config.yaml
num_hidden_layers: 15
num_attention_heads: 12
rope_theta: 10000.0
rope_fraction: 1.0
parallel_block: false
init: "normal"
init_std_qkv: 0.0205
init_std_down: 0.0
max_grad_norm: 1.0
batch_tokens: 131072
train_tokens: 413100000
Each number is 128 + 24 x the weight over its row's rms, rounded and kept within 0 to 255. Layers, rows and columns count from 0. Numbers have three digits each. The size before them is the row's rms in percent of the matrix's.

# layer 4 attention output (transposed), 384x384, rms 0.0715, rows 264-304, columns 288-383
095:124103136121169159081147104147152097109103166104139163079082159150140163137159174147157119101138119186170072149121114141090094163147126106111151112086139136133162093102105126122189166149150112125154138104101096184117153157122137089096121140102140129133126103105147101106135143171099127135
097:141137108124125129137147121155135153103130097145138073113139139104113151153108135150164131117151150116131127153130175152153133089136098155126145176132114145133120126072098118185094117108140139179134144149148119157090088125118104122133146125120155155117084187133112154150117150097138182137
098:156182108110118131060106133142119109133116134155159113106099151094147130140117123109129118141096113138128109148140108186128138092134113160121110157142146115139144147117175168157151126123160143144130201120126094106206119118175142141125097142123126099094130129105137106136128170110134136102
094:091121130117078133090149168126140113122092116125116129156122128159132096107113066165097142097131154121149103160103138139082103144149118094153115129135130100135089123151116092118070106155175148153141127108145133137135124163126133121108168107155102141162121157169066112119142124129076101109
099:123147148155162118124119132155124136108144122129173143153141111148148151071093124123192122081134170096122120165183086118102117129107135167134141107181167171106148089100160165148119150135123095189140142119117190086131133153111140137174133124117097109125146136127121142114124152164111114146
095:119118140170156135104094151156146136082097180107088125160158099134084137097081161117156138133099082116145106154102120106115155126128140092129110103112077133151095093136155131128106063130103084112127109114105108131151148091109074125147115110145122169137151076130134134150129104154116164175
089:095139138148132123137119138054124092100125170124114124113132131100124128133129137128113105123096113156150087138102117131138113171114126175128132107137102148106136130089109149136136108156143121123153093092116130130110180158115141115122124123123111123123121113129134092173108110077131086122
093:124130126167138129150097164112101104131112117106140108110121139096101142175173126089141145141149123151104138094123123126118143127129113104143127113126187099086115104089120121068119124159117120123110138110126163090110149142149117109153113153101134127130136142130114118100164160146102126124
095:159172140140083146109112082134141143149098072100144140150150132123090142107171104132149125126175153111179132110135123116105146115090147110110153164135095154139094170139111196137134107155136089086096135163104137134126159114120090135072121109110132158124168128117157120114152101118116142116
093:127128136123166121131099155136106136101132115076151146086121151151133143101152147118174121071111117124141116085148100165111094131142109136144127148154088124168111134105127126134145146116160125154147119094140136174142121114115115145159121157170128138092172146131125097158115169122125151090
089:131116125130075149102119114147163106140118126142125127076098125132148089119118113124144107143118111110177143117141133117203126102147118118131101148119115118121127111118107116103147159101118136088048145133171189087093144134124097146138096135102105086145124138078123148141138159123116111133
098:114149142128123122134115163132122097130138089162115135178091133123130126103134139136180103110114138153125142145114103129106124163131130093129125142118104117112116109158150123149129129138151141136137125110112140095158113134074126110136167142091133086149142123132145162152161168142099151144
102:135134080134193154141156110110130133083142119138127136126116105144107101102137118107120113101105148113130172113122103141146123120134157152110187129110125144120115116122135170136101128150150133142102144120112134188080123138089141154132105116124133116127143150129115073160150146074094125125
093:116132111163121117114142159123144148133135094120143139083142160130113085142137113101178132101101137171106110117126161057142129124125102152114162094085103079110132161141142120119104139130079179119144111132122102141096147159132129105200139111141133117149162112142172089179120141155139125115
098:152138112079091142138141113114163133121110110107136055123176137125116089131095122138126070111133127120138077119097110146137117148141112142128121135132112174149109109124150153103116122173125138137142133103134142108131157133135130113115188120091158125122106091156158103130067150186125155103
096:116115138106152165117073136121142120157191145110182090138152180177088102080131122104109151146138138127122111100146140084135148131111128169126117119101128141155173116162118155125114149127179123187182173119121161118127116092115104058150148130110113112124126158129098134127120142160112138157
096:109120088126158131103119170153125126137128108121161192149101140099079177179133135147138131139119131127150083168092138144118145156172143131135136141100159145132138121123147125114119144149139127104124132116116090104115135126114098131108158112113115151100105145096157079145154141129115144116
100:166134137098141074191128158118123155127144114130144156124119148118129119093123159127126118127103109107144106149135102151109169079114076110088111095105126139187170143127071112169123099117118106133092127139157093109160138161147141160104166113084130147123156107153172121152118158109132140120
086:143152102136101169125142171178150115130099136083114123094130129136138123114127126146109168107131138081157214150144121101133140156107102147116165150127154055116149186085116137122109113142128144132136152104116110111110122141105098088129138146129113159119151133138120088141110128116093139111
092:107155113112135124144092107101119137154101123095102124109105148106132106108086138122134126122115121102116078137128156160157117128119144134126111197123138129108146167137134109093144099094104157084146118121107117117119144131086178108183135120056099147106130111102153118112145149151089177128
096:117111137163123143110138135119137183113117123125152123122111159146147102122125102198073098140123105127109127150140104120114113141107117133187170141099161121122092104095129119125099109107089126155123146084135148108083114139107115120148120121111068146125175140134124123205146119110142127149
096:104128161107137121117135148156148125119129169153142086107107136147135147137103127127122123076101127173146096131149166099096116104133161050111082079105133120123121154144120134112128143066139156060117118122080126175127108115114141136114123156092136150178106153115134102130130142116106118114
094:127135127140126116131163144090121178130160056127124130142120124106104125072110154112179131105161113130101148125145153086139144128144126139113080133150138099099121118128122115144099097127085136114147091144124135146119135117088111134092168193145113126135114103107160162131146160110130132099
091:147124124170126144134123125096127150108136114121105121128134148128141113093085107124131128117130081071168124133118149087139103111106142106115083132120116145141116108115098140093113105109148124112104079143151153140150117159151131093137105095121146076161110146130123120094128102147112160138
101:134039101137101132113120138172129137187135139104112132097117156111143071108147091138107163160095117146132149130125108156158113142129126137119103152112157114118124095123117123137120184135110118153124142139114110135148147101131117099121125081119131116135142112136051145164120151113152124134
107:150146167101086087134113164076119089158121109150118116146169129134112160076135161082151116098095127175147115127122117126084158128117158111160096126153110119106172132134125143111138117124132120107111108134174094166129140161138165123143134132158174128160131108133107101121061108100115102118
106:088171096150107126129117091150132071150105124108148158149114175084139108147158134071132086163124112141113147112119138167101129123110114119110147140095139163148126167167130149102089104137179109119142149094132107071138119111087104108083111131128127117124127088143111146162113166149127114123
102:169149119181126092113110142106153118136168178154131142132119120108133108151140115104124161081125138137113135117128123139121158120081169138146136134163122129134152133121139123157116154099155097095095124124192127115131085125118097155121153160117118135116107137153121110140123103082156092121
101:099138143126144137139124172105118161154097084142125152155138170142145079191114147134114151111133118151120129112128143100150151112158111087136104102111107114087122162135135096172178139109120123178148087163135143115114153099118103145132110104115108097141146137148119145168139135132152148153
107:077109145114060148143149164115124128131112128139103117112183163125148153114075160167148123143149098151108092162103114148153126089105174148117087110111115152102112151110153102127143130128137135140170181126146120137122093138146128097086147177111150098116097111128139125105115084105118102147
099:109141152148128115160120112084127106172095134193149140122110142131145151112074154120118148098126115124145140121148174119116128141150074155081155130161179083119124125094096104125138114123114134145153154126140117123157119133107105080137149100138107125098141154092137122116105115134127110147
108:149165108196173143110162182138119133140129149149114117112135096117139102068137139159132118149156120079171164110107154101189120097156140111121076147119119126136103145127182137077118102106144120101127128105108142133138133122128119156116133129129110131070160155110129116145144155105153152105
110:124097134134162121151121167149093138130112126112133147100088129124133145114141169138136084168127165078131152117109139115115140133166138073166148098137132115127094127129098149128115121131128189112169103111124116172125128176099091116049088120146155160159134096140122096097132095097132159168
106:114178133102138150145147084141144133135120205157106130107104117140100118093154092140124143108152126181134122167101126147140175115142118136163091149130149087156093109116123151132140140144137108115198107136134106161152085135126129109155130120115133155123114107164112136143111129167127126157
103:136121137106109110119109151153106173142115128120134182181173101180119160080094121100108104134122132156132110177111162152142102130075134136110114119112107127155107147117135121127120102090130122163134118098159118113136160135159085143138127111137159114125139113134127122164142101126098215150
101:134163157122096160100151090101132128126126147181161169139123144120112091113154124107128097164130164145134132111107139123139119115138114114096130112082090118134127106076157113079095205152143162111139130131103163109118175134149113102136160114147120125100123096132130174088162161142121129135
104:127159107118148118075118150102138135122136129172149153114134127119131109111120121151123123130125101153071118102143143133126083131123103117123110137101141121127116100120138156106162095117122155123117085179126146123139090113143128133120165113163136217134113110132064161153162118147123112110
104:129134145138169152111154087093171158147100142134128157160167129152126119109117175117089085119132106148101125121096136096124151118127094115119165152158151167092162198141084104130149112104127150114115114121114106135157110111110147121143178116124128089130116135149119113109102104151121122131
101:152068099126193091122148156147119102116120102149117113137142125120124134105152149128163120110105110150116164090096134116122163123114128150157126133138120112134085106064110137128115100099097131099088122135080091079129090175133141157093149126141145115143175058151127170116115132123121125138
106:135099117089084123156151111138158145133125132084135103098172144118126130097131135131135160118115108143139126145135134097096173157119141137139115098107118110109121106121122102151157144139143154143132132118136141063148113152159141157102077152131130094176136153137158139148094133146168140087
107:133151126107107155087134144165125098111157131104118141150069143122116123143118197110115135074058087135111115127176145112101145140146150096091126127094149122144144148132121109116122123119146138103128130102139094170117145132134088144112108116133093087131124086130149113151110153114084163153
# layer 4 attention value, 384x384, rms 0.0768, rows 265-304, columns 288-383
104:105123135144135161152090107101092083136113134123115209144110134134140113106098148124091109156151081113157108109088101082120139146160179103088097110110116107172128121139153166126131140149147158121128113109133098130101171137144149105114108145124090112127157117110094109132159131141095113144
104:117115136124126157107166128144112162091137106148113107112145124141098177098147167096128108155173179144136118178122158109149125157092138126145147141109103131128114123111090112139128120108149150151132097130137130134125140124132109147148143116142117161156168091173093138097139135120137141120
102:153100118128134145111124112125127099172133113132103128109108114127122134123134105116167165142127104129116135091122107136158134110151170131100102146134137141190160141119137138130166078098105100105120168146117143134173170126162080143106107131133134141102095120117189119121102144105111160138
108:178142132123083115135108142113111131137120116097127144144146161124102126151115106162139135145109122133122138130135149165128136084122138097119139084110146145083135138133135129087144115125141113142130130185133026127098159070104099104068128179121188116183113103141105117114143112152126148135
108:138123166139138124141135108118117105131100129168136167151130166147132149163147124110120098127151202133114109113131106162159103096162092150082157114164108152138143145100132131163152147121070154142104118145111127153132132159118140137144113154154107157139121151113128149140127144127112110108
101:139138095118135156122104120172139143147161131154132101144119120118129086203141127113151135149140144128086091120120127119119185117120078121133141116144130129103102165124121078183143102089132098143146126144133110131137150134130124130111155128087124093137142133140152123111119134125113129119
102:139137114100099121148129170146141168076121103185079127116148148121143122142131111116134087129086128107082101132108143153106155126103148140132124132166142141138154158140140079143172138103136137138165115119120070109120141066133079147121138121160121162108093179135122130093101095108166097120
104:143074129152151143157145162099149100089141182116127143130166101127149139098188124131133100113070134112133105152110138129134151156136119132128138110138173156121148123092168150138155119149142157133150088118157133137170081156145120150172168122135144117133144124137121108117121123148109135170
100:132141116102121127115112136110097096106136132166122166136084156112143162148163123127118122158148149167123093114142097144140175181149129129129130163133091097139125138126133158116146092092145129110076122142108090091121110130115141093114137140122151107156131081127176149102148103135155099133
093:154170098149106132134136105129128130106083124110102134154176115132166154091153167137154127131143113117114083122150145148125152132118173087135157161148105133137121114175098146142130156133118106145135149140133133132108134122077107104138135099156120108135123138142153106149109138136134140129
107:159131125178133123165137148161109136114139125158105128102158144173103156197085123133096110123100116090140168143136128137105098102113112150123137105114164173126156133146072098124132165149105146137146172114147120175137121115141095104121102100163113156126121113098092152139121127134093133105
106:144106130126092123109151110122119152167144112141100167130162118104158108138181153133171107149156191102112110141123165155121135135139119147149128111117128107116125115123163077117120111120137078123164085129151118096136118151149108123113171123093155153103150098134096168102114120086140127145
099:088152164121143100149130082130092168126150109190103161177127108148177117128136092146082100141165105135134133155168145148124116117156146123109125139184171114095092092103126128128106141148129112145115146106152126163116143136141086068094162146104139099114115125154087149147095139100105115118
101:156121113139142176122114162141095127144124125140133111133103111150119141122108127116078131117130135090150161188137117115103137117105097124100162137124094130122148119088092108152114206116163127112134136120120123096150095115142146151155106139191127133119142116109142145112115122115128056105
103:141121126151144138109136132104110107116161107097157110154072090107180150142158159145128135129114186142121163111148120172122121090121095118147155110128122111127121154099097103170157111116135114102093117107133139162178165130147096152112109138160167128135143122090154128117102145084136113155
101:118111175112106113151175072109113106131126153095128106125126097152133137129135083137131105136141116148121127130135134124146174098128157106097113194085095138150124100101111129119135129140095086157148097162165092129128145095181141130119112166123160182124105091127149149111144135157110140108
104:126137232132141162116102114113115086134110156123138110152103090137121107114153134133161124090128141126114138100189108124119154167127090126177135120123115115110086101109150072119112168101125128141125152173115124113145121134144132128147101167153192095129130112091140141125123103117118106145
097:149110159122145108138101104080089126119136175134104122119127095127155124177149138154161116164133116158060096133124119112137116084132092128157125113112105145130150115128131129124163186085141126100106100114096132124110128133127124146143118137107135133139130099117137118126136132174120108134
097:150142129108168184157137146146120136098096117136152104146078152172139109184118147103097085138147127092098147154075111099112132133146132132140168113162125132152100113143102093154114192106138144140142098118143164133151087175127087170116107122131121117141099185143117108149125115130130062114
105:161143080161105106127167134140122084134137146091104130111166112115147157163117155121159111174101155147117133095084116146112134125124141102134093122144108095176160113123136158134144149121122114103092143158055119135130148080106122119149093194154150099177088144145160132124119162138095113130
109:141166139131137136124127116091129124094193129102078137158161091116111131115130110136161123131127067123137145120106127198126091152122123253139098112158115103118142107169141070100125131132146152128154126127121174134119112145150146127112160133140100163106122117188140111135118125119143091141
106:133111155103145127100153138114092161146095151116126137134124135143169136146097116158130100138067152128099116148130111118127065125119120132135105096115128138153126157118148102167124148153130142124129134085154095145120115129159106120099176089114115143123139160141101128125066111125087122154
099:124178117077109167141135133109139155126095153116132130093148055110128136128164168185129122132118176125119083091140062151118163143106098156119133092098149140112145156136118085111135080151192141131173120124152113141117168160112105155116151139117132124115134101128117145125111157127102141100
104:134125139116135140135128122153136137098074136105100123116120107139114147107081159120139127103101107150103104130128167113152134118150109093129090146127143149126177189156161123152133117100110130100150141112133137149103125110146134138130117165094181161115172127107170131112149156145139135154
112:142157166124136105138117131158138158113127134136130124150089129110123121147134095141104114147151115142168142123132132084176137110132127139108192136131142152189106130122127169133152086084122115103118139138107067114139137116128117120145106148133120158145161125089126110138123167131127109147
112:112137122134127109109118128114158170110162169129116140145099116144111076137126142128121148114150126145103119166106139130132125148135135112108149147146123147162156122073125126159110111116130107106178129150134154094121138147134147184143144212159126126091130146091099165129118130112130119149
106:132116099137122128106136150138133093117173104151131089126149148144109145132159138137125150140132110123126114120139115117088105065123073125128133111131117157109133148169105103091152130138138097097184130152106122112148131141139150132131170139114137169169177158102152126116134123130113136148
109:165116140134107119138103127122117111127131092125144129132075100154106142108163132137168132087101147125118095182120151140095122156130107111116123120153100117133160093113103134110102135100089122079108133108133123204107106147167164080118139087127144124119124133158137123143203131129114118144
112:130154127165141128151082132134110146101120144184152172142123150140117166129134120109090118113147127128099131091131146071116132148137104165128165131171149136155163140148075127139139136117111109100079099145119108129106121109148086154154139116134123124154178126159131138103143166082129135128
106:071101108145112137126093127173151114121142118107171128116111132126133150146114091135120116107114129132147102093085125133077065116118116088119134113089145159121119139165147123134132120124113109178169092161132143141157098132131148100111127159155161146118126148111076121121183133195155155142
113:121106152150148084130113090160122097082132145108151171100117151104101104136137111101121137127160060127114084119107144128132116118133141124163139126126128101112147129133101153075145084129124099135107124133122126069115148145152123133101137122132145120157073095130107135146118111134108139138
116:150109105110147117094144108055111129156098110117095099133131168141121180128103121099134139104096109118106141143111116119155110166118168128126113188100151062122137107132141140172152140181189126152127127125092139143111171087065167138140153147111137099133082150121155153151141167110101120098
114:068146110125186164166111156110173160165118148112119104106129143147103137134102143140111136108117125093133141169152136149132117137108054113107122150157122093108098153163115151123141120139126140121121139145159128117126134105155118136109156126163132112130128183105160203108115125145131161130
110:145129140157148115145105090113148120097110102102099139132117141101140127165137126118153169112100116118157154145130169176129190136145127147110084128134147134121123119125111168098133148093130146109147146144119130139121075120110108160141117135082152110108133122119118178156109111128140111154
109:173114094143135093128092156117124165113141136157147179087105122109123168124127136098101194110128103104142097160097142133168132104172156138130125128171154162121126167147130164109114096149137090122114115071097146124111102153094125145106115161107125090105134112182124172144114111156134122115
110:090097091097097120164121121104085105081135155142096112093095121125155146137112138072156098103148122117083136126124112117120123153122081111072161134132124145102153150141088081163141144137099126170105136080138133131112143127097157148100139121093142096096107091100141125123127162156150145113
111:074122152063080126154087137139088189143115121154145116141085088099149141131150140130141112129115138092158116138110127121145131120115136117190130135103125154137112081103080122080119133124125142170082144125110156108090126138119149125116105094151100144150121132167099134120115146141170124095
105:099145156140167144120088149129119139115164129127126083115152127107114145115184166092143124186134158141121111145155148160165175135137101137146118128128108132143131174122151150112150139123124141195137167175147187125147143118074100084122145083151139067148094182108169165110155124123150129144
116:184121101087151174157125144137134086130165113150118148184109142121167155163162157148131153164127131128147118178137143148105111141117107132098162141139132169147119145137120155068143108150088116107092145137132119133143143102126118095149145101159127113117145095133128120149157104141129131154
116:123132117101116148161146110115149079147076133116140162149149095149113136137124122105109122162164116116128133137094136107132129157117107140146082139149158107175160108107151165126156142129164139158164133117140175134126131098126129107150153110118134122114140147086122131125167114134152138144
# layer 4 attention query, 384x384, rms 0.0867, rows 288-319, columns 288-383
126:150177109130114131145085103091156152102126152112119152098152102117079173154154144104104124091159111103158137116136158121141115123106146132117134112104141101138079160172130147098118134095128142133115123106122108121124099150130146119125161162109087128127107135100128145142157127142174139145
087:122129138082130097142151131121167131114128102125155148122132143115090096125159115161104096162120114111138162110167148092142135103116086133074145148103138126177149126117121122106114142099129151144100092108138121125097127127153198154141144124102130119115105153111138120161179136131124114115
085:132109131146127136116112138132133151133097137152164129129129139188162120131141118122143144134120164174123095144106104128117132151162103175143107105126129111085164122095122143201105129151142134111142152081111141164140156130114068077116123139143155157114145127151135142112119127109111141128
089:137164112098107134139149131110144135102119133116148153096133107133105141158183121142082132088128116088148151103136138136124128132120127103148134162091143122132073175162142140066135153092146110145121117100145111113137115099151161126122133119134116098178103105121131118125171123117141125142
082:178142121121151126152128137125157160099134130119106174115136107103092135167183140135091101133162099096136158085140133120128135112111094108112141160093129106184095157170149111074140134116142121134112116111156110089121138118130170158120136136129084097149118129114134128154143107128133138140
104:161056057126107100142123149111138140120128159196127151115136115121168124110171110152123099127157138120140140151128152149137119126103097146149109153131136131106149109139117124088149158142139125133112137091103167151145153118124104102129143113182141145113134163149170129134123139106151167096
092:155135086119113129149098106141137117089095122126117119127112125157140168109134125103161087138092121126132120157145110193120113145145133143126143126143135108113141126100146098127117128156148115121129138115118151151142147096114103110172124103130121115099143112103113174111107125162097130109
119:133119133084107143160130151128114116108096148102135107159125134164137142119158134126174167139096104090083168140171149140117156141121127131149104125156119118069158169155135117150132166166144089095162116152137127153111119107104107108135128114122158108155133143109089107153082093118134139109
090:139160113123110125154152101145140144121093156116102171114111147172122149129167142123112123136108132096167182118110121112132132157182131115109111173126143145117141141077103085096098140135136107154104106133117123116160072114140102105137112138119120130089155117115072127125093125181099138134
100:107114063131116123112150152117068110109139103130144137128110114135126119129136132106129074137114165171153147152101102127144114136110130142123112143116138108123105139137123125132116137091164133085110104098111066141153148152119113143162144095166143142129118127106094151128143151124117153107
100:110112161118147141105107129119103121105148164118130137126133119114151104114140155095185134128103135151103119102116117130091127160143152136099155114118096116120150086120119122143114119158131157147158165105143106138137146130075136074131125113061122147114133112119088138106066126121113110122
118:152113097176127060108079099154131132162151128118139127092129112143140151107154138160111087139122162115119125143199113114129148127120155133092164083134098147146195150169114101164167090141147130150177146107137137150115081155117105068167158107122093145147141130129096147148127100133143141151
113:186133135091121109135136125107118111104140099139098162133121158114137127134147136124096093125120125107143117147155095100164108134109115118085140128123123092115170085110158121126131118134133151111138124169147152117143142125150145208143151125120133129134146118129116201163163130141144129158
116:132126124135106160176146125128128116121125137145115087139144126116118166169134156078126139092122142128074114149159140113146099121141133143102143144117105080105177114119131142131124133141149159140144128141128112148151132087114121114147128128115137145136117132131139140143134128117088111145
119:153135156138197141131135142125150119118149127091105109118132166147193075110152150074113143174114130097075140125091152120149129126126150142129106120123109128153164127095122109128182111142138146150128127154122141110109104109125147111096127130119113133120152158062125077147089079156140100091
114:123126128109119106138145148131119106132121123131103138122123145127119100159134118155122138118127177086145104131078178156127120089143136114145111075137151154128167135171117134100152163117133097118112171127113124136140122109123166180156124111121147077093122164062163120124150108121148158117
077:102153144162127148103123135122100139113132130161140132147144098129152133143081129097131141144131167153127080162112108163112149124115145124172128115168135127079139131109104115167123109162114116087129170129104136141167141170139055120117147142163145181128139131109111119130111128094100139153
087:153186121119140116134125123143169127086131158119107139081119115127110149151147139116092125085154106087148145098150172140159138144097141105113098119109154122183098149133129085086115148072128148133119138139117123085165093132119120167107147124100101075128102156092119151118139108143148128154
074:104072099140096160164131131144138126176085103151128132166134153143143140105055121179168125134145151170122118142133106126101121130179139174132129118147097118091171108112123130141139137200144099104160137131129142164101133120144090114093112120135147149111156138173110118120134160133124103077
093:150152087127118137118107134145161162096104136172127103133143090155116120130134148180107152113122135144150102112080134161086143112172151153147136141129103138107160179124131131151109162149134111129111141108112133137179119148147131105101144140188149143155134121132092161116142152087161135091
091:135120050133089121134118102142137100127118126136073103138131131134144156154128141128138146131148139157166114134121108156102097111134127152106139132120101107129128137152129118143112151195140077057148145090126140147135152119119097080124163173158129192133089137135093159112144123132145132101
097:130137136143170116136184126144112126137148126145080169121151123123079159140129136127054133116159120109102128111135160131126094103124157095142131095131123152133132133166154148092183132119131113139156108173106123091132129103122134201111121156130116112134109153086147165148129141078152127160
081:091115166148165143113121125122100133190102121157120096147128144165142103082088125121152125158131124139117122132096103141139130137137121161188125107119085152076151130109121150131138118129128139142152144157155158107107132147136100109103083167146116159127126120154105136157081122116103145109
122:099140158135133138129138149122132101129155130107121160136127110130090140099128141133141132140122115158164156095096116121158164116146153156172123119121129130115133115136160124139079126122145108117083121144105140124103103139084138111142096136129132082125173133133166155178120103120133135125
090:107116135150127137094143135124128101149133128151124099151142121155148125111105109132143114146132161136151124131072109098122161126176127140150133080175097174061184091140113128154092109115116137133134137121132148115135132141123081079150096132142133149085135109152106125143114140108121134110
109:109102118086139147113143127122108127125154110092107127133113129161118138139141129167158143136132125168133153159139101174160137121105130133141135120153073122115095133132136108134119141122144134111145137144150147121091142133087129108178112125118116153135106121128118105156064161182129163105
109:142142106106096118142113080123098130088135106128149164137155167115101119115137129112154135109141145143113078138142126102122155146117113124089094100119094140137103169163141127144140099137116160108125189127149118098144137142147116140064140113095106151120106121133082154071160161152143127133
121:112120110140164142122095106199142107141088148120093090076101125139085110073112141125146129094115110112111080136174105179116097115176175123128129139134173163113116121113125122135131128120121137167118147165104182142143130127110163148127093156155122138125145157146168107094057139117077120128
114:101131148131124173120127107087106146102146124144106092152128163125162116092126105182108104140101112130127107123110133102137118118105122114181169114135130124080154124102136144109134107167139116122146188151134094149151156111123113137139085148163118152173135116125081104147134153126138130112
117:124124103148141135148125139144132085110158147168118107147124121096113120160167116115132074106109166124115137112138125159121102090116093138070098145126155136134109092151145093142135148129116110104174099146100146163138134100120142130142162098158106129115091147088136139137171089106137129124
107:152132138103101166157147128121098099151123114103141080126132139101160103124126125094170129128127121148126132138094119124145116151144116139132101103134125134150146140143100135108111110134142108129086101134105100152102172168140136193104105177128141109145122150095150123130157138167092138155
120:095142140138137137127111116124178152136117121106128166104123085107140125160101161134121111130109115145131118092136135159101128130094113132089095146139121116150106075171122106094138127160144099121110155123148154132147141100107144106117146119072101107109138151136168103144070099108131128108
# layer 4 attention key, 384x384, rms 0.0847, rows 288-319, columns 288-383
079:148107091127076073143116168134123130152143107138088124132110120166139117071143140137166125124158150151098128150102158135074116133158114104108104165065124129100132145111137114168099145111099148126113101131097095076160106112122121130113148121131166111105131142146088144125121148158103099143
097:173129127217145128103089144110111144151120118138094093110113134119125124124138132108151135121125159156097130129099175187098124130159103139173110158133158136114171133124146096118150117129104105130128131106084128102139125102087095100101074116165124086101133142177141124121142110154083168116
080:119161182138180118122140074153152138105087135126136147124154137109099137162128116132087170148143111087156086113099122128182123120106185120111106134134155121134131109149120164110113143120139105121132125166145135163115137118152132123124109158107111108154083126146152157139143108119168079140
071:126113121146113128182145160128109137142161111113126099137160104136129091106098144131143101160109136164091137170137160128123142121138090133070146097081123137139090163134145090151114152138140164135147111162120110116134128116109157123149172110094160172081146123132123105118121142141119122124
065:114100090146093127160121142145079147169178135121135111118128129143111077110109164164129118139119118178103120167140117116127098158152071138101112111091129087127150154147130136151136125136123169154122137095087100144145119128107175131167150103128146134059163096146122119148113156108129115131
119:139123135149130161091133142123141126127132122096130113137144128129179123105175115116160098125133118115071107121134120143108141140155102158145094134106139166112107120100110125122154131121089124147122136172156150048122115149153065130061135136144094107122134103083092161113146116128165136163
107:128142175136149121091138146066155118097119127146088182114125120088143136109138114136119143149181114160162144084115128135137133113156145113132138173099125138097098096138116113167149094115106129123132155135146193079145129156164092140104119145125146131189120150077134170094128091140169141133
125:130180132114104139104130148078129134139178129134108138151109141127118180113158058136138134148139135146143138123122091105155140088117151140098107118136157141136053154116144142146180125104100130120147152143102133121184137122160094143159149087068151158166158109135101092127116118115119137183
092:141133152108115141103148161125104119129181096098170110131114125125137144126129153167178122115104106124165103135130083104143168087142146146124105114125110097103118120167126114125126138117187152183121176092113135136170155134155159134147131126100172174146151119117145107178070116121113104145
092:135129111121123076131103108135111106145142118140130142127116168126143182119113119171132142112129106130092147138138189104111110157176118112141130145104135156120117100118131129141103159150118164161185154130125070156107144154140145130103116133123159141124135104147154126090109098092130114121
107:138130102167134119126162097098163138134132107115139124106142140126119162156075089098107102107128136090109117121090156154104109086120139118140137138148123109148149123104142145176136115116125073084138104150128201097145112127136099151125112144124150101166155132135165166136114095157114153136
128:082161184113148147125142136114153156148124093129142092113106142146108108126162092147116175116161127120117095134125111099122110100120142140144084140104165125146125142109148161136124087099110085127142104113057156093154137119157141126136137143136182143142123136164131132140110123145079106143
113:089176147131144157105112136118134156139107140154075132121112136144154075101100123176125096109146137168140147109124124120142168134130142142144127145099146129126100078124116115124145104140110114128124158086137133101074129152107117115131085125145145123161139156089158103105143126083184111113
123:094130113163131127116153192107118138114153146110129124099121134117104090157117107094142140164148118117153086131138097073133107133122118119120131119143110126169163150092120087146135144158109106139119110122099136035150129122107096138147137169124079108217159134100120138143115146183148125126
116:133128134121100118084096129126137139149146101159134120128119146117104145129141113119048125100117132116142146108130101063110135135116109141114142169154144156145125137162171144142137113094110119081141154104086120144120134085143197146129140138120149119138091126163162116137134125123125115176
117:115139114108123142162091107131133116147146087129176096145138120161136147120113106142107142128115140098163129129141136112116127172081081105148179125122137139091110146110151175134123122115149161133116129134122077156117129125102130124129166132140087142142131185130150082092137173128130112145
087:136130121093128120147152134148134106114139151117091141067112088126109139139139172176083151133120069106107121121117145075155083146145104134101120125096097146119090132139134155121161113122131143168124130171122119136089122107100164133124173128114141124081112144116122152170094125116145103135
073:121131119121103106145133144177139174178153113134115115147128126146133109092094153166151109103115098185099124189120135096137116161166086136098129119107126096131126132136131121155161131148114175147140166117081090135127135093108178151163131113139170162094127122143140118110092118148101131135
067:160102157132169122103139114071139123107110137123123166117138097133152137131156127078144135138156177092125129086136152178115167089110145133166139154130133141108154119110136135115160113135132089116110118134165170081140128148142080097102114170144106092172134152125117170123168125141176140122
118:154104150170116163136119123110084037105065101106125126108092126113111128162159113123139145177118165134116157120120089127132131118113108151114109131136111146079094139165090119145169122147130109154064091160175148095136131101130123155111118142101149076145119127110144149130091135110131120115
112:164085097145157155121097148080143076150115142076126149128143125148093108176166128093126145150122146135146128100130104169135123114135094147135126140156095167061172099119133095121136107116130164153124139152142131147123147170120113121113153142103116107139119146134126141158118139101098147158
094:125183067108096136160109117122118114154175118137143087136106144160104105120129121166113151136129151150149142144141093087157101145112094142128131107127155100147099131109122117141130143118115185151141126080097102175115149115129186116180147086142108141125131142132150056124078165140109129117
067:141145142132149098113165084126142083107093130129118142138097123151111180155149068131088136137101166114174128114153126139145140126087188116129134140166159119138112130138115137106085165129100102118109164107180141148121133154118139130138138127133107116122111148145125094101132135119161130119
127:142108140117088122122154120131069101127114144164140134092113143160150141115144150116124121130131135131146116128160149104123118115077158063180096131159178105143119147186125204109115113122135170118118139141120123136129130153136137137125132147095158144119110120127140103111127131089100118153
076:127168165123160142107157095111138101093110117130113126123113134121121155150126091118113139170117129089152127107113130125160169115090168112157103139165149136145123111142138156123124171129146107128109136168159138139158126139095099147110087146114144115172120133148142127110146122100134122134
103:110174125152134166119115092138116096123130139152198105128125175102131166123117131180117165133093114119195074113082093125167104118124131104118070189164157129112136122151105162136132099124091136153145143130119133181173123079129159151155152144116130133127119125135148124153095141138123142163
108:121139081126158118160142134095160117110115112087105142163116121139146148137078107113098138138096150105103122117115139108105119128136134141068187097156123142105164127120160061146158125133140130134135147094152122109107135156132135113147152184163137148131114188119147103080111109078094127121
115:106113116088139161130130112138112182071152111154136128148095122124165115160126123127152122140153109143159139142149105135117118115084135102151112128091073101124141140124127134099121135122118093134084083103140166107158128120133127125132164104129106143168132117105066149153127124175129118128
116:166100115123147148150134152119142110154121095084112091154116142130086101130157127186128160133111128141125129134137105136085137135150101082104146078144123174163083102116109096147132146123069089116124117136146127129119100105084083126114206091120143147127157168148111124100145129082132124157
119:128114174128107111097120127132136076112176076126111153133135164131126109127114112130124099135136106106146185119132171128109132168139108134194147143109117123123106103127162119137187139138125133088115143128144161088119127154154101155082123116096127090194161146135102112092142147099148115156
116:128132112131135142097082122140152133137116135104146174131096157114113134155151142147125130145124109112111135143120138136125110125116116086124116112196100150140109110143159118100107154118132192118187152100130072144130123130109194122126142129146105136120100087129125080149152103113112119104
122:143099101149114120113103120106172141145162128150153105133124167111136128113116157082115145123124107133135089110101114153130082164134079112165153172121130130131130157128177141092162108124156141156132140099106137134139137140143132124170129146138091110133123160137095102140192134131115159124